config.yaml
hidden_size: 320
intermediate_size: 832
hidden_act: "swiglu"
init_std_o: 0.029
beta1: 0.95
weight_decay: 0.096
lr_head: 0.014
decay_shape: "linear"
final_lr_fraction: 0.0
max_seq_len: 384
Each number is 128 + 32 x the weight over its row's rms, rounded and kept within 0 to 255. Layers, rows and columns count from 0. Numbers have three digits each. The size before them is the row's rms in percent of the matrix's.

# layer 10 MLP gate, 832x320, rms 0.0931, rows 209-266, columns 0-79
095:119069135153114128149119158065125106105148127113185132187142114117140063132186155107167198079119130185144154115108116163165131076127156101164098125135121082128172150147220163123131093149095149134169152155143137168165118149149101088119104149
102:171146110123148125066102158161127164157079143206101124106121146126109134119086140127135110115111215098121135186109105126128132141140159123129171091106073114124128153099158112131099127163080182091061116151151125138128165137202167160116170117
099:068158150114080093102160135093089119155151149164103112082157108141147071151177127155090144173119130159145116147111115118150125148089124139060031113141145153190147086105133143104104185101083140071164133101155172151118172097128100093135108098
106:133108089133111191158147187120141102104084154100109111132128106156100190117133086114150118164100155150141114066086110139159224140129137124214121115114118106117082151104137094136127108103121089117144199138192086091150097141130141086082141185
102:138155104151164118128102149114137163150190126062137117112113097121124137120121090171151103102129132152164113131151118166139119116114114035079159144141117123093124164104120092158176105157162182092097105131069140125103159128171096046134116092
099:155100131130164124104036155095128090188172114087117089112158145105121174111171086157074120159105211048137139128103157145122111121131137078203073171102189117122106173076091099123137093122140081101074150138101103136112160164131039183123109108
104:124128089170171124176194128134108149126160172177093112127092112140164104099117073106109125110144152138106127156173077115159122128193087162161080140105086123144096138113079136120108123107107122121102156097100152109110145180108154128139114094
092:149149093164120115106142134136139106097128113053075140117201123144122133125154146117105092134159082085163085120128124096185165134115131132122094087186060117127150160127105114216097165121118106110189169098143163171076070136095110071123170094
103:133159149146123172122091130059119122134139073136133113154190100089170115080116137122085170133123140104153116133208105132143125155119104120160150152162094104135092075135119155156081199105098091113166102125137099088190173145114167108112102134
109:084118140156099115048090125169168137132168149096154108148146143110135098076130132092179112149127139097192167113144104095086099172119145152118123171147107149135139075098153070129091147138080053109105131126098161034147143104068146151149170089
104:151126183135089150071103134136117123080119099089141069118206203137192075151105160116175133173136091111130164107162142140132043130122161151137129128112176082151176106154115116155145145073087123083130176118127122130165104164150091190127103150
097:171100131144096123124108150139137113081108140126027108069106140159101129145120124172124191087116071132129083109091076125156085128130123174097115148109121060091164104104168145107061171079112136164177156188085153125099165117177150116130154168
102:165134075121078118099115163124151179093105227097105127090119103107186125119117172153130101143096125089110040065145139125094150090100038105151099127142168155124082149160170132113206113133114100140122098111112080124127086141152116121128066085
098:113128101095157147109109095110129134147120124116133065099122136175119143127159118111104136104110096086120144121103111120169126163167215076110131167090131115132078137140151193119140106058126115192100162167068121090139139085114121083146145091
100:081115087175132101171059124201100120057143150113126158106165120099058120122147122121108099139149139142131153138135159158108117074140096158212098084109199113134103163099114110129132141120066097117082133113084193115135073143177153072106126094
099:072137133160173144127102194048157080159174062144160134087115091153117114144111103168095168092111146163169051072091085168121162099111134106127082137138086113116106149071137089132206180135094139097096181176121146154114126140129064107167101147
099:123140073147083157069137110140084089117087187147126076129060149072087099127084142095151144174081102099122153066173122161125128171115109113083148144196149172118087115104116136146118165133173083155202154162155123064126124146105096080124128138
099:105172125070125088138135097166152128141148128095120120185075136065159111159142134195080105163160151139160128126102099109116112177116133200150112124126221143156166139116101130119142110086134080154155154122139170155130143146126141105140112164
100:162101097098127122126189128167177184161117146216140166113085155158127091133073126121128099126137112178084111089073110106124216132119092146130115089129108162155113126107080111107116158128143121111075129051144102069134132118108188047164176124
102:088082126126155102068133080122185111149179052183103106120111072116107140111134129132116107116133164162109162025157142198185125152119105154168149075075088119133122134158154091113162135094111140156146144132148150107151154140120127119162137132
100:103156113137141132121136069114172190088151133134169059145131126197159066097125064102116118138109183133097179160114149171077132143163104069087143130157118166146076087102091106128128152065140166113064144124071070115105157109115084145150166166
096:123156122160097090094092094199189170124112122149162124108150119133161132137134113180098112184089154131167081136132202065138107159135114095144048145150138144140122115135187136138109101139145124104091112173094093123120146126123094118081116092
097:117080114148117178128158098075146080129133170104118181144056163146134094127121110107128082153177132124188120137157122141084116047093053142076108150115107103093130133081122118097152081138153154114119138180157120133106167095100193139126127103
092:170105059095125187164154086162079161187132091161129099137157081114158107139104069118132106153109108113126138089115192174142142139180183112142155141096145141062097096160094105078101133096147128112191121105101126137167093154114107122066132119
098:142131105147162078117128126137112138099143145124150130137128117072130142137159118144178152134122117149145069114137175103136102109144113130146105145078114110114136119113166158192095138148163121104136158156122199135095170098053125124153109107
101:082164094138141187176158169114122135146076071166126125084140115154188146086088129170120126141145175112115176160153146148109122054131116159108168127166140142107100157133090152161066148186153207170141127117098130126150113080129126100132101202
097:170127098174148115087184097096113097099119102157111120092120093130152134161064119132156095174111106173131111176071137184128063086167154134152086159175084133080153171196140180169105106112123117149105146179179119119111151187161110105127152111
101:122177107198128136096089124188119097134101141171114175129157072103101201140120065112056143117123158127199034121124121124137163112197136188132169140122093144108132083154168094126178166153121125133104140126064141136115121119147152125125126147
096:081124192100126101133102097160189129112144209104124124119071155163115056116125164115150186064129164145190080099180135155109138093089089084159064154154154170137146132128125111142099172160095130095117126172155118164077076109153103144121129083
093:131074139140130155112156146155167181153113152120087102143134121127164096110186067097088112065151128130154112152131100116121064116127110154146111141134098156112124183164147085173080125105112157054099154098130046107162064128144100138140150154
103:128123086153156117129087145133108142148115129129109163123115098089120122170128144085143106068109117080187117147144166171176125087094197109187091073093132187128163132163145140074062181055128176142100208129165123104142162125120149088099150096
102:134117146144159154097146110070139079163113105142106070162130127119171156114103110066161143141064122119067153175163162208123148119087095182156122085110203125131144207137183092106163106122124103154096107024151098139178174104148117116155111159
103:166058148164139147092155131157153102163110173084133149183167145172083108147171088074101124096056145142162150130164127141101177068179183184179120136128115142170122182113136153054117107091064117094136190068120136122108122147129150083151142122
098:125136101129084050124157120104146110126098175132063096101157103155154145133138145092085162144112162063177110094166112159091073119094132103114149118155109093127193174112069134193147149108161152191109106134137146149120143142124036106169051172
095:125092156164141141045114129162159142128132130190157185135128148117149113153149122129077135146134149155117128072069172146111056069116123138178170016123093077126106132150152160170150158201081157128176133117114169144149137154144129149091168119
092:169181093081130150096124185123087140091170109061135101144137148132155125120133078098093168146088144110173144123157129037129081190124117080156162069108110123142114101134110111092091169130075132142103115083109127137098167100144130116077171144
096:154133141151151074162177159106143142099126120119097224104179116146101098102111130111124060105116154108156183139103132097051138124101198115148115121100148198098120081139022159112063103151179133130200186136086126124144128141157083120089145151
095:098120168134155161129070171170148112124135130127168216164132156138144035137082122135146062072134087158057096088170107072156136172133156121152171152139167141144104161165195171138089068145103150109075102151154150123181137181134113095117144074
094:139147131134150144167095139145146138117125165116120137135099079157121167144184146120099161169173108146086116164082091156111145141141108154163076129198140188081094147128137127135149122215097114157128132131123180126159130135113144201151067103
096:115090172128145082157091132142115068083134079129125114106154195102112115185089110082144096125076072130140137103145181048163135137096162144181155131151170153083112122125191082123130122162126058147173145122141139153163109143159113116147128104
098:093142100169103086130180123131153088124125181129109113149118141136127184102118219099072087147086092170125129109120142136187116151067130124199199095070127138119099130149115094143149085138075110150127124165128167077170164160165155082121096101
101:127112163105121216175128134100156106118172150132080147094177113118064051099177115158142140114194148103097117081096142078094130123153141180241107132125183151137102184158108106122103127170101187073099099151074047097105145119130088075157159147
106:115146135125179196069115071165076132131191133162157156131158085103118136152158164142112106094160153087190143126174156076212126131134163157100131111125138082072113132098151098127100131213086132113168132124121103110159109090140152064143088107
097:138088173172119095140158183111177082088214102099125120090128094121127153042074105068149118145133089127159185122106196107193151082103105049185144124149114095139142151087184149115137133119183132133135093148111080141151118125172150163071046122
100:125136193146158122122143057116091181136173115166126163140135118088181166136175178107187126123149103071170111092105154128142188129117115110154126126146154124140102139159079127127106103120149061088120137123127104143170159136132095161079104100
109:134132104142082118167108111139140070171138174096148139081106115149139128138047087085101160095107163146140166135124112142151095084103173119118145123090126125152177130147145084117192069109140114131110108151079115113163078164151068154107151178
101:119104193146104140108162079163125110095083103134186148128120118093142160119110154068160103155120116100133116164145144135130083147099199111164104069102122130134107134123145164113192127105125143131043121149041123084146106115153138167178100096
105:196191160145138149113167163143074141129146132112145124085145110131111130103088098159138170114113162134130086083193126133133109172122138126150126134135127120149119080101104074118108146136093123155210163139167096122126148102080079169116182138
105:124122099159121112132114096158089074151121133119160138124114194117136102131142116099083138134130119107156113142158117153148128128178141129173138123142081160165205121079101131118100097140160125134130128120121133146159172131163087139149149140
101:104100131104129163156186078125043086135130181094195128196125104062181161078101174174116087190123116129149102164117125146135122128072098125108114120135173128160060083164123122133141099099080102089143143139107082178123132104128137128101132138
101:141053137102226130147123099135134156124067133157058139146178098138119138141087151087153174101074105092119125137111133092112086049156138135178114090145146175129121048159118118135124170161229123031158124118120066134094113106086098091124154128
103:135132152138130060161121129107095137058172196130110147192105112120142140084122151102123078138112133143117111118128153171183072049092135125097096155111141171130066132118201146196180117138062159162136135168153077121161101167148130158107124118
102:149163153123150133092122119105082123143155107097155122108137104126104085064108161023164132110040097141116146122137128092125135157177137151128184120115086137172072136137144101114161067167109082149119124162083082076142094155102163116113130099
097:102127202130108170144159148061134201183112178116136133127090147126138088041140094122131116111157124113146127097139140093133139126109101151114094165115123198122147089104115104106110103156099104126092204112142101131118111122108157126101066070
102:200101159193102105201144086117090147154085144127106143136097151159116094192074102057152163080050195092106118126198128092126159135103112134047156114115177115146119111158125118165092162127140160159179082087149079119085148073135136143147123123
103:151111110138168091140238169188120121075070157100123122103176153105169143140156141126123165143127110146055182126154179144109172162126128187127117160134107088081143119159130115063149131119163100152122116122076199101105108099148087100145072101
103:111105119113184125156108166091177139100138123119130111143119144159150080100123109115121144160093208225127142123133133101052109171119094174163138160087165091119137096193137152158186082130172150089095115130116121094173151134107140163151139162
095:148101178227123156154148124099102135111182133143142137111095111109193112118145117095074140151189094143109177138121127173166173086171151155165107183169119113171102144159149128110089081160098107094155154177131149119084093079117103131098141179
# layer 10 MLP up, 832x320, rms 0.0983, rows 209-266, columns 0-79
093:072118132149212142125073106109118133106107125100149066157140145168115125113032149132169088097085112135183120218168144117114090099091143087156125162103095141060120099109147150185139133173126175132106154163127141211105079144122131159131120125
102:095085109182131118106139130145115119134167131133118105140092125139181098147129126079118112105174048148126102134145095121150081155140115131128126157152117148175162140074170126078135118164106142150146135141150128122131181098062153085145206118
096:134078112149176105089090091075069083183105121100115120065082136143160164141102190085113124172112129109134088112159066103134118138088135114113120083120150141158143151142103199153156141127070146110094128167144132089176089153105149077104171153
103:144119152060099122171110120087140166139131168088155104092105150166090076124089137131080107174127119149180134157178104068114118114162126114131182190110127123173121120158098100121172170152148099202086206127134151077087141154128133109075138050
101:117076098144076151130116126159103098088138157158140176097123092184114093088080181163182199162045131148132179141129192145139166109080099101099099183140129134120141140172119106121174164173107094177113104124088171116093153075069173111072160058
095:207126087150167175138167173057107142139131128093131099169114142129088121103105128142083145083105119132158141151166214137069140116103072186150097124101098141120156080114122158149119092101123089120072122095162169109121113109122139120131164190
102:094121158137135103184106127148196130113107104094062114167177075164122127106162108095079168103163145080129116128134122131098137092084103155133105127175074141089102093111135137141153116087080159090161101135184110153171129195132049120106114029
095:141136118122144157101128073159127178120125160151187160099156165147163144178147160166114130122088157159161138138170151118089121142122122137151119127114116079139155141165096126090132101133048106141040095106175072080200137145201135085080143134
106:119117105100100090150161143164201186155108138137076084157076170113087077117122185123132156167102100176079144126113084126072126121167118113177161065127144109165133169072071169091201126131107083114115072067161116114062113160151169094036114138
100:123165150139150091061047132148140130122089102138132132212135202151140163062144154165118081147085170125144132099176109105131101171122116157097118130113139096084162096102123119109145142114060113119091104156082147099082083162109102084055123128
104:086163106089115126191167130177131136149118140121104174088167109099154123170132104162128157095080131111195104148120144157131152151134168124127126165152146149117131143165170161162102146140115113109060112180159185135092106053169123116135111127
099:112137178118142051149137146136131170120192120169063160109117160109148091189131096119126152137129131126142114182141117100120086134141127129136124167110108149139117171109146136098139146185115154073116142135115170125158118099144123110132118176
103:173135093162158185156134103120140123113013198152177083146117168123092161156194141167131147104153099124084096166097147129151115146096153122151156106137170144127139071150135128123097071145166131099134149149137129121123119083090121123159118153
102:160154102134113152132139082172153127116119120158147150079109132193083152183146107139127138084112127155111148125074160119141198150127174092133132092125067124059102186099146155145134114089102152098156130077132133189154094099101121126160092127
102:102106082116145131120144098183110080104120110087081129197166107099112100176080175084093209071083115091122157122159139087140119153108067153179162137124134151138109147136117120095130182097112128174082074126100137153160132114099102098093119105
093:169192084072139125146141106176088096103128091171091161125080110060036123141096139122083162080130151196123163146104072165149164120079119105119071068095113154204042117173169125161161211091146114099158105206133156113155147154156128149149074181
099:134133070161143190094156171162098113130042102141111161115190157088122082201132121069151071145174156103077128117119169114139175113121094107123152191077104174126121118170079087119121125150097146150180111119113155078083159156095118096169160087
105:114134138134090143179125190125098131046134110117105144124140124145145100148126079071125065122159118108127113155129109112157083116169113119187197064087108102067130124108140141139070095112124191102159093063152095182150114093079070134101165137
108:113149142151142148104156140098090111101208061182141160144116175140134144118106091110128152058178095169103182127162142099182147112155140161084175168080104125096103106123144053151092165123155123123118130126111123168115111068126104132084122066
102:094012129056097086077123086148075156144177118113159137085081094154168134121136135143070159156164092137128096089178118094118141125107102148086168090132099156122156120102126138145078151145096160138124152141081123103158082067125159134125133164
096:049156121127134180169115094176134058111143117116099132133175131159101102138138112173112111156108127137111094184094076125155131042116101114114124129136142147087112145128112132079158031114092165125088054133107122090121139174093109140202135160
096:131105129133135115150113159080108120108156105089100101163107141114102126130135136119073135101116134169130106164079061102152096051148191169130157162143103185110066090114146112145170160127168124073126096167124147181140129098124077150105060110
096:153088159138090109137089108081145108096165116186122138113152135019145121152150141155099085129096116132107104141090132148163117128092090123108127091154154047185125139153078133138139139150147122114145104181120111121085172117108121100148099116
098:092112154135093080159109085107233114104155122137072143134115166153123190107160127119094092181113158099204142083205121124129102133202126219115099163120065185121144165146114129166177136155114088087101144132088139148082142164117101055165148093
099:167125094108075129149125221109097124103116132123125114126162139167085108176070191108163108108137086112133097171176077156101109102091158134114125132124151104152203150135127144113141065130149063174155187134138175141136118182103122110098174121
113:087110100125093123074109170106138167092157141140169115111082156123143150089071155089126102120099102106121176114151119101130128059088140161134164162129126171156114138185137129145151126139168106122139127251134110125082078128141115132105163145
098:168096081085126155147116118092088121096119133192177103179154161141171120095113167137134074101145169124126078108122126137097184134145138113136149114062120126164119150123116158097172208118139119159132148165158139118145133140093129103105138073
101:096150144065159062129116092145108114156124146162093135089132136089126157095117106137070142135192179169175171147109127130159122153138163116121080125160121160175124171126116059118139140157116171077110157108138105132141174138096176179168186090
100:168183133129109180169108128166139143113167095155137114131087158103125099213096155128108127129106127167135128111107146160161245154153118155104160154110127132142159126087109136159143112149125127129162142149236122144032125135123109150160142086
094:178180110033151140102223177147162120152129105163100169121134108100171156098121111164038139126045108110140088167144122155140110093139120142076134100134142113139080085113138176135063189153169145133131143108060146146151099139131158154152045132
097:139119101111154096165126159114128143131149207114144129103108158179132157167066107189150137151133141136150182115127083138207131103064164114138133126125155086040144111137195151069122161143160126151125177107162131176065112146114155124096141136
101:115105105151100141097185110206086143122151098119066051129189149108178086121130105094103093154105185142157155200109134108158136113119149081143126085132115114178157116167172166058176146052152104170100100164132142072080162079159169074113146101
100:131182108121134138126102068135108178125073118155131153094161091062120120135147158148105095091100145217111073127136141153137123156145104146138108104113124105145088074102087186081163060132168095115121154184112115189174145138118137154168103091
099:113151114181153083212105152146090138110063183105127106134166056136106119105139099142080128094085166129171100138141088062139105095128142116110130160141131118091200107093079085123057111133177139071069117128069114129159093112150095159147128142
099:110139141136164077124075196103076126201088123133115105124160111148108084123128051099127129166142179120128177151124150155143164142120121124101118089099104167089123178178158144107128112112130179117139108124099056133086119131140121156125140124
093:131130120194095123210119161123099113145178135143092133115110131195122148112078108154115109124120154119106067149137150148134138110101098076094161135147090149193182148072158123152113098100073142123207140116091146079216085147077085120144155130
097:133161144160148116075124095117065110107101143048203114081129102104095139149109148088137109149055144140176187166088142124042151122159100056112123107093107115189159133133109117137144122106206079095097153154130113124181074107048119178123116146
097:105175153135064100120123143149149136086200148075170091122090178066120131069154138128123090125131116133122110170138129120085117081125154182074182140166084119169124150146152214125134114164160103138153104083125146185075151108192073112101131187
089:119154092129166165080175091110117123091072137116089211084066107117166099139128114107157137101186057165136128147123139102138103134167172104143141164192110097108151107164121123104103142139090079126147131154161118095158126135114108174116122112
092:139115029174053137134126144110175158097113037090141152124155129102130130129136134069118114171121125122102183088145172117152150110153129124103174069120116141121139132097152095097168117073063142185068173130188155135106161108168169129115163109
100:147128130140133101111163136141094186125143141112093095163157124134092178066106138139121161074079137154117119100116145140158120170123085077112129063139147148143149135126131145110148154131089132140143212042075110118052149115145073084139091091
098:110096151118126110175174154142164127171127142155156072143149130118159085133150110124151128144107158160049139132118096164170144141111123120158128160133087172106189150146151095105104156094108131115107076185153138102150097068084143136113045099
104:135119132098137105101096111159110118185146082155110091177118131102126094123114098134179150125132117167052164089084111123083143148149103108095149131172176150166027090132189208116116155172131103115080124162052135157054135159169096157166125150
105:133147118137165095125131176065143185065105165144201195125152201138116140149169112141149096169172155153125126145145126147139151132111164057166053103179084108125081092147156153137153166160096116095135157098130070119097160139140120139109084100
100:143132113130166162127167069154106080163110127078169102131136134107171122123151116116177167105140103113141124169113041135122200130160070133124129186131154097097140120126106151090076147127152137087202157106152072130061131081102108155115096169
108:097137103103192136145059124103130118119205183163130094108162152108127111153099093086081094116123105120125106139118094120142157109075137151110104157180134129103146151160174117086129170143101141152187145148127151117086041135110132144155097105
101:092185146161177105124153123102116113141119153134189129211073164126124107147111117141157145142102134152133060090109114141138091116103117125151154147092133091185130088107083133135143120158137177164132137054143082110115083106131134141098124130
100:113175109132169144114080148142152225129094168123117084070136114145099129127127160147075122050124167151140153072129157120124085131143158126117126173091147144123099124193159166135172175171136124127130098191150095129197112091124095131141101172
102:041112118073165157096090171143138142142091115131061135114116164157143107131137136180078107092143112146139150087181111120138123149113060174107173091167115135195182167157189198140208199099081136142108135122086102142125095169137095107117161138
105:089145078123090110128177102103096181171098074100130141130099176126192140163086162084115115147166122114185137199146156130107166130152185126158146121139115083152100128118146100098130136112098115148197184099110179127133134138064131134142099131
102:124151120075198149096124154129136177152120033153164129113134141105164153118110148101097127083083128165112063114080053125168172124111079165063157137181127108152140047152123097116089188122198104151167122131105091151058090141142106085081176122
102:126094112107137097108180130143134109149159127147086158077150064133160149090053160151180138121100149154041086103143132070172162088135082109139081150069090111083137125186102134078156118165138160037129089103146107137127093177144145103164141132
103:108116146126113112176099149155154118158145073107107155118155165142124146117061134140121125114174151133139154116124077166094142117119159110183152141134139184125089130177129108088111113065214118162146108139090064147131121119174144105120153170
103:118092109129095120127142181093126153141107144128122138149124117102134098116119089139174111042142113145097163133065123110104154143124077213086079180151097090082103063066098125172064136213100153129110206180174128088184148145084122140120073151
104:152127153111138116089147159138139174072117114138146108142168115152183112103186176082114165104182113116132149124072129131094106134100071166134127188101165157164166050118031155112153078087169118106110165080094094179119090179091129109099182157
104:113134124058142106125075110128150120186165107092088110190134101105151119072138121120094141152099141131094113155091124122127193118149124126137129125132139155148149154055159124126089085088111133064145086135140110125150155168109065114166148132
103:127114154164097180119147164152106140144090185138125095131082102134130109125159141163133153123186112152083177076211149067200105119108113098101133086178110178121119093167138146151170103226143091146098134131130093153151108144113137143082083112
098:141083189160181111045100152100067132137126133154167168154140114104123170112108169140108122168084192081076172113077100133118098184197075148192108143127084091130136083041089093171145107158149130129187160152111127162139106153118145152129105169
# layer 10 MLP down (transposed), 832x320, rms 0.0907, rows 209-265, columns 0-79
097:148092081130139149143211136233165149137158157054212161116137078141106128140149123167108121107175113114082088131172107100144117183118121113099084164116152177134112112145107154046107188136153169125179123063114139205107122117105102089064130131
104:128125100172105172066113131214125111167116133120134130114163165121142155132139144112147132128150141112153153105165130076173156146154128095087112152120097096224104075162118085152169159126094139046090114113144101202087161187134106089081073130
101:121117106127097071116113108058100155141086154145085100100140135118106147103084121193133119110119024162134119121151140115138157109128104147129124124087153125133114088191141145096151047149174131173189161178166084221127090144096100153129169110
101:139181155073102082120144137071106222129117067070116063122172160167085116152109067092059143191103193194125134120106101167205163146133128185127136158142094077152145098185128101110064172107139113138113200137056074166164099204139129098161113118
102:077185161128098149132124087143126120116170104166205100125094132142095096168179102138106157183143197051086127134153083118096083130160130150161152191138147157156059134165191155110130095090138114119134162173139135081173102131094137142128056147
094:120152096161072174065139143098182103115107117154101133126106091124186129108175105130122085148154083095109113165145085105122121210113088123122119089152144155107136122163083071134161061106163146123144129158166133184167178094088039152119135150
107:121137177112112106134101102102134073130143210145156129115077130157091091103194112159098141162107078124122119109121134103157123090138133140112107138080154085080113212159136173126106122159090098157101141154188128105126112068218101146108187122
093:111170137115144202148083101169124119120126150098085121077161128096165135097149140090142126114167255185134170118124088129072132092116146118094082111111131140137167122084139138183113100102113099104155104164092139136085091158135088154152134177
101:139195115205111113109113155141116119138112142100102094187081118077158115122159173104044148131135252163173082119169139094126128156125094150193114078141173137124148147167140141129091095131111150107152085119141111209070115122146180134097079127
102:175078109189180106135080165134209089144116124162155169178131091100201075125160124147126132115184109136150108145207096130115129100194077085103099146123105141093156115141175239143130126119109146093111197128146141089071077120124097132071125134
103:136076160125103125146115148107115156120122112061152084147123144206206132141165081089163135154175017050107174143079183118142161147093148143085195196129152132086096111150039105107126104178164166133142198145120130082138051173133092143164179105
098:131147103109110192152119090121173121174144162147118117141122103093087047130137100165148137180153062157220104118145114089094104120127121163162127076121106124121098134138174177151146067126122079134081130075071080145108176071100126127132101151
105:128168135129106118135209104147189156114139139118158148175163186167171071167069153140121146072115145111180157083133109107146123157102162136109087109113136155094073121167108142173158179092136159116120157129144100094093132080131098112132173134
105:120118186137142121050088117154098120233125103092079112115130128172185125127149124108110116074102132115153181176130090185150142101192131144187147101170099111124146107128097169139122113116097092161112064152111070179117067076152091138098168137
099:157142104072123104124144095068130119105150116086160148157118122160136121137128178114132103095154080111136137112161118123181164109132119064130132120123133075145145141087072132148112112177115106164141131168154092083117079121105098135107093124
096:170099109161158119106174148253141109103097082133169127116125077138134128186107182120157150147138193102149094121070147180171174134078121152154106144124136145172126148098134151113143160161091107068114171086104151103155152100147079110071076107
100:108102106118118147152140101158191118024147157098154079151122132156135130143122116175199111122073198150146177088101092165148119140162090132204098120152155184140122113102142127107147127154117111125183106151158146108123121101115086105110149182
107:100160122110116139053076121086162130113164112105134109140071129155081101157148117130067124148128125114089136085110105124209108115219150127139116107046098147108181177154141120100062104083181089094150116138150146174119107146108164130116078154
102:122097221133152166108113165176106187151089156098124073084159117108141110146142125142115083154142115110066144112150104117137159128154171080158144110134156103124133154120107092101097078113084113139130092065077163139158152143167131096175136129
102:166160176143130111167126060227170054147112152085160167144115153159219110176202125095108053124101138126133127094127112076147135154087123128110080172105189098122167117133107112095083106052126149157114116132145093125125084150100157167147088140
099:171125122095160114142063108084175173080140070122117095173157176117105133187123159179131126162079106130105152090104086157107129176107118144119149103081117127169087132150112112087123138156152071085104136109110134104142154156101164109143133067
100:124163183112164143172068182066059152155134111146083133134153112157147170091123127118141095103055142058147169132119131142150128112096092084155105118107106091148149080155123100063153143025102120091138163164115148123092123127176124156103082105
096:152113167127122126127129148150131081052121083097130122127171056093179146160149132159175173138178099156152063098075099168190126088088096126103101130101119158087133134159125144147135120106116139113141121128115119136179130137070109138048162097
098:133086126166143070092111143220087101148152100138110133119124171191155145120157095142127163144120191100137119075137204144167147137079118116107137143195134164156154163146092144162232099121131112103119114147142143109118092092158121073120133109
098:156144083169106138174170083003144185044073110151127120147139130067102116113125082100128110106165020148094106078132108150097082160187130164106144137109091179145126140099150149164141106086119137136145140104115192114172144148100141136083113104
106:185135141150148150127118119142177160143134107120097115116132132172132148137159147132122122098114159078153159150108184100130130119162039167141074102090155122095142091067135157137103171198178174086130132149140101118077121153064159091124162145
098:110147055122125151153107107076109104098115070112114161105185116120105099144179101158158130100153112172099082146145151162112088164156111153142142151131154174159203185131174148150129145136158182159097152108133136133116118096158213065131087152
101:101072121094154153163161185080143129195101127172090103097106055185151077117058177085107140029140140128107123175175111120110074137174061142137185147144106120130137146103172166087111088116129110087148090060123144125112099131146165149101172200
101:161081153133096153112097148167112163114145144152148184132138152161115130111127175097166152157094173086088136110118171095158155143107086121079119107140100091170100166157076082150107105136097105086170124099082106145100106140155092140086151127
095:158103140085147111095124088108168144140102135169117133132067151141103118107165167045064108159155183195067103132132101108097157147156120105167100136104149117141112168116150099156150152084095135098099109077112120139165066139098093163110100136
099:120111068152143097103104157167121134094080182130164127118091112125125086111155130097162155097066068087102195136136150112189134090146131138116081172117152110175113216098125129177100118115129149125099162138142118113123131112152092082159164095
097:131079107137138126165150147218149089146126104151143147124092112090072076155106104089114135114121153100105077119137148181090096127050083153137133163157117139145148137200163092189093097117156168165122120117150130097141143149098127095117135099
102:118125129099078106083137147194140145129101150136135154180154142132179118078177111176096066117110114090099168116100140082107177156167100175121110180155138157132098156155169182146139114149149163099164157141118063089178190146128088050167124130
101:126148150134191118118073108137093210165104118176131146104071194183093063079129143153169128133156099133111124149096164160203168074159118106137176181105109117108139135156104136122133111163125085081132065120072144111161166130177057124130143124
100:188135101162158168127144141188089116126166164154125155113124169143132100157106110102132108123076166110151156147133132160134117179131165131173121130134122153113107183118118126123140159119161152115155090128188100077154091089193067078121096144
097:100139153104104162103121114042160094042108122146041143148123095094134205117180124185113108111112158108094081127081160073107150099091134105135147128116158079139170142187088101118137147089053110174100148101122129097101145135159087116166132123
097:187141135041136106110161162143112107118103115140187128130132167117125124108096138118106161110071126178128163127158172129160138117098183160069103096108135083103070082120133132075140129155102122117151085084158124114123102084146159112101129137
098:082055124187089134105192140116163147096075165142162124089108135173135152135096108141118145107092134112127120108068142112164118133194124112127158123121134161113101105120119176075145113105058178144183124117183147126138040136094065086082135083
097:125133105089139116079102096009104117146106097109125103153114154135075118139197138131112117151096152067199160104093135120128125117093160184130059142077139164097107148127129107201176118180166097091110159152081053157115174144165095149156091157
095:076132114142055145124138102000133114120144186106166126117131142174060134097184097104125151133180112111105147117141110168142118100110135115160160135093128178092108121132138117129150147149102137145152183103127152191121167116109114108160134135
096:207151112114181070121106164213120138125133123087126085104163142117113148162088129071091217138164109150123063115129200134166145173160155115128106156181117109089126151128061111110108103153059119114160102094130129169106113182160092096145153127
102:126135160141130126111151129100098150074134132124120140160206109116084078114100154163124181122097115101133183103129093187120117091086164143159137160135126081095225111127107121129120138148163089160173108157140104035135118130122171118134125113
100:150155150120113114167120109138150155138137085172154090108075115098122150101088107089155127111141176066161083134126116127103117149165116162111150160101106106165090105115146170127121097113099108083110146113141158095056088089137100118199093127
105:155132136169186147147170107186067184188157125081068126131134088082105127134192126136129115166121104144136130152162151154105181131090162144145115134105099076143162132116121135098061182100083180067137135074161108131031105116153133127149165156
099:180137171096119047112136163049096123148125102118104144123174152152129135150131126161122153187102085134183132135115168154127151144135110113138104102115102147141160084146083092045131204148108095092099098098151138118131093070136142161126119148
104:122099129125149185137103152138125107070102098102125178146144170112091115137159143084165187108146135082116138132127121091146164098107133120161088150101170150065088138153121110103056097108133042171164152122121149140124061139099136128067136106
100:133168138123126174123136182074110168108110096136153135190172141071134101115131120178092160138111104125111142155107113159156153091150145100144161119074098157074181097136070131121177145070139096164172128126124130177070156176114144186090085161
102:154176135131064200179126079064154112114130169098161162146126170047117111099102145149162138116114117102170109123175128115117113183110116200114122149096131159153094133122085093094069106130134136155119046146153226138118155187128149123103125130
101:119066098127165127079100107163148127131133130100099090141165082142171111139123092194177104112107229165117107164162118169116079176187120144139161083138153152143159205166129143124156108151095114120116169135123114128128141155166246136110116130
107:154116095090140080125127110000080067155064120109137142097183122173109184159087086148156091108147031157109139156110153093125130144156128078128152215124142148078107133076083108094135149145130120105131156067086153110120141155131112122164147159
101:135076169162124103137086176097090185173169127109108111136115132132097050157081103152095040104124167136114103134089134083049121066110130131095158110104130111190149119118140104069159134174096071145057138093180104128096147148099136109137117195
100:137187156164089085114120120245193132154103134137093126141148119155126116060153158177146150218098154084120101138103147137077121157130068079068148097127203113127095129083146131120085078126136089140115135172158102117126149159170128096124100076
101:163079114154108128150113095166145148103129100169100153168137140045093140145163136124145091157079133153143096124147143126127136096082097077167092113142132097140152119212133107120103130100157106135194104111089137133160153080115135084149111188
101:058090148076087158127084141078094140134060124073136207060186122096137186151107078191136105146149001118087111104123139108117155119131120108112129151069167148148115100104155121098174155130099138091136122115140153132138100164104149118117147091
103:162085156164102157109157093093131165132138127104131057103129126099159150113185078163090115121125106175136097163144136126142145168112128150089213158133176144079148157117143097147127089101118177105111072104117160137150088102096123146115172156
095:084102135107161087097098117154137126174130134167104098096100050143180114129138139123159064183112156100097117176125126112129088047149094154161125150133131123133097153057182124171129099155099154098114115129169078141145130115124055101146129124
103:193132084174109092043131093183137124108108094090168127130144162149157110076127116118190172156130168072112127109160090152163142102090173147107130165115147125118146125101134165196137172173135146120082142080094156118138117148124100108192129089